{
  "d_model": 64,
  "head_dim": 32,
  "d_mlp": 192,
  "vocab_size": 2048,
  "rope_fraction": 1.0,
  "optimizer": "soap_variant",
  "lr": 0.01,
  "decay_fraction": 0.859,
  "seq_len": 1024,
  "train_tokens": 105800000,
  "steps": 3229
}
Each number is 128 + 24 x the weight over its row's rms, rounded and kept within 0 to 255. Layers, rows and columns count from 0. Numbers have three digits each. The size before them is the row's rms in percent of the matrix's.

# layer 14 MLP down (transposed), 192x64, rms 0.272, rows 183-191, columns 0-63
097:111142133121136115118104123084153103143111156124149125180127169159098153121193142130121168121125138161111138154123170134170188111158136096137148102126132162123108130132125162140142091130133133
106:130119150131149121144125103112142105160112102179135113137117192144154175099135134165118148145175111163117126130119091119131125111130079109086176146145148092133131151131111102112121126104096137
113:139115140107127110080206129127100155175126136121155110104159152121124141153118130114144100138127099099151146149138188154136145105100133120100127154093143139072127119123161138128143149149132110
111:172122119120129111107188161142091089120147147167131102159183141100097109104099116118102113152101110153120138130116147117131112123137155119123172152113110142124117087098140107142121171096132142
100:124137127114162143155142134117116108098133096134149116104131102098138090144114120113129136098143168102107127161158138107136121152151197128158104112128082129166131111121120124171162092134174083
103:105179140154126142069119121113112104086095126178123117123145130140129136128145144120085149100138139114141135097118131115096113162153120152152108062156133161129137094105149131120134155121085152
103:155154134153104131173100137132118142117134115148089114178116142128143145156123121051089098164121109119170138130110151135174089129153127151148151140108105143138092171132149130108129116122131138
105:131106141138106088131146149076133134075134150111132079085167146134145104167122144085146112158106128111141129121118139136133132123140107113127146131102164129130104167183136158099171140101147117
101:161135136144110153147059081130128138132114129129125102127148118117179180118138108131135147135115116127120083151169088136140160139126142167130073095125108102155127127167114127095147131129146146
# layer 14 MLP gate, 192x64, rms 0.279, rows 184-191, columns 0-63
108:130142140129140115137070159143129116114088109161115125125143128083119146145091100117119126154126150132121175113116164095153115128099084140132095115127161152156114196147118158127133121123153081
102:135104142116127161121143159082129107100127147131110176128081133125071133123111189132100097126112123145136132132138144127107126157149151131132140095144143136146119077080125093143104091169104124
097:159113093084147131109165158058132153150117146125138161142126138098113104120147125102151131105156136127161090129145168133098087175156113138131137138131112127149119147078163101131124142140112109
103:172080163100110138104116129137136156131105136158131145138130136120127122133131137133156184165131128118116116132144150086120099099103133171112112149120163125115168125168138124079165104078165130
090:149079140111119137076116116139103154148146103104147115156118124150134128089112116122110105111104133138148113142154142138126145090135116091150160136131116173125142148143075144144094177063123153
107:129127103122114139161141108093145157103132165149128108160118119074113110092132117091108141143124146152161141107148192108190121138151142108104120112089104112150123126144145117099144087116154114
108:146140135143093099130121129134088150106131138095142126091144180129095161131150125146156143143147128064108116124089117154150110151136113135113121148194118170122149125153137086121084109115130121
111:108127173061150075090177132155119107129137138124122091131109114117088096118132135131137124127114138086126140098099126127126125117094147138124137146119142140092098128146156117189147108100152107
# layer 14 MLP up, 192x64, rms 0.272, rows 184-191, columns 0-63
108:137121141095120112176109141144122140114108083161136143112153133130095114146136088143166113152137127125117141131158109082204126105071133137132143109121158109116126143136136107100147127161105081
106:103109095149125119119139107111148132142132138125132122134135117102105146124148116162134121147141141089157067124176115132097146161087119140134107099161076145130167144121135105156086160096144180
099:144094124184109149130099088152112096142130147151137125127123133142132119137108158140130122141179142110094106145157129113141141062097109160149147135095115147073124132159117122084127129162150105
098:138130180089130104099157130075159111171139170120136085126152124120090148092121136133135134168160168110157141107140096135110131124118160143135116140111146134106114140111090131113173096115151128
099:136127132105131071129155133113134138091078142151092130121108123108111092122148145139146129178155153174114132146170107140099162104166121183128104147130076152110145146116119124148117125119119142
104:134168129141077122145131104103159102145143153133118154145165116120083140105087135152111178133130151064118143157139091111120141173148108160120121109130101123115139139137070123130153122124128112
102:117163091119100157146139158126136123154142174130125130117099126158134127133151105161144135081157115091111098104121121131140142089148090118142116111143118116107148118072139144119075175173137109
097:124130163101124105131149145124160155129149165102114100123092098157114092138115159136114134136112065151160141147135096113119130172128105145065135131093117159106139105138135111105133099135172109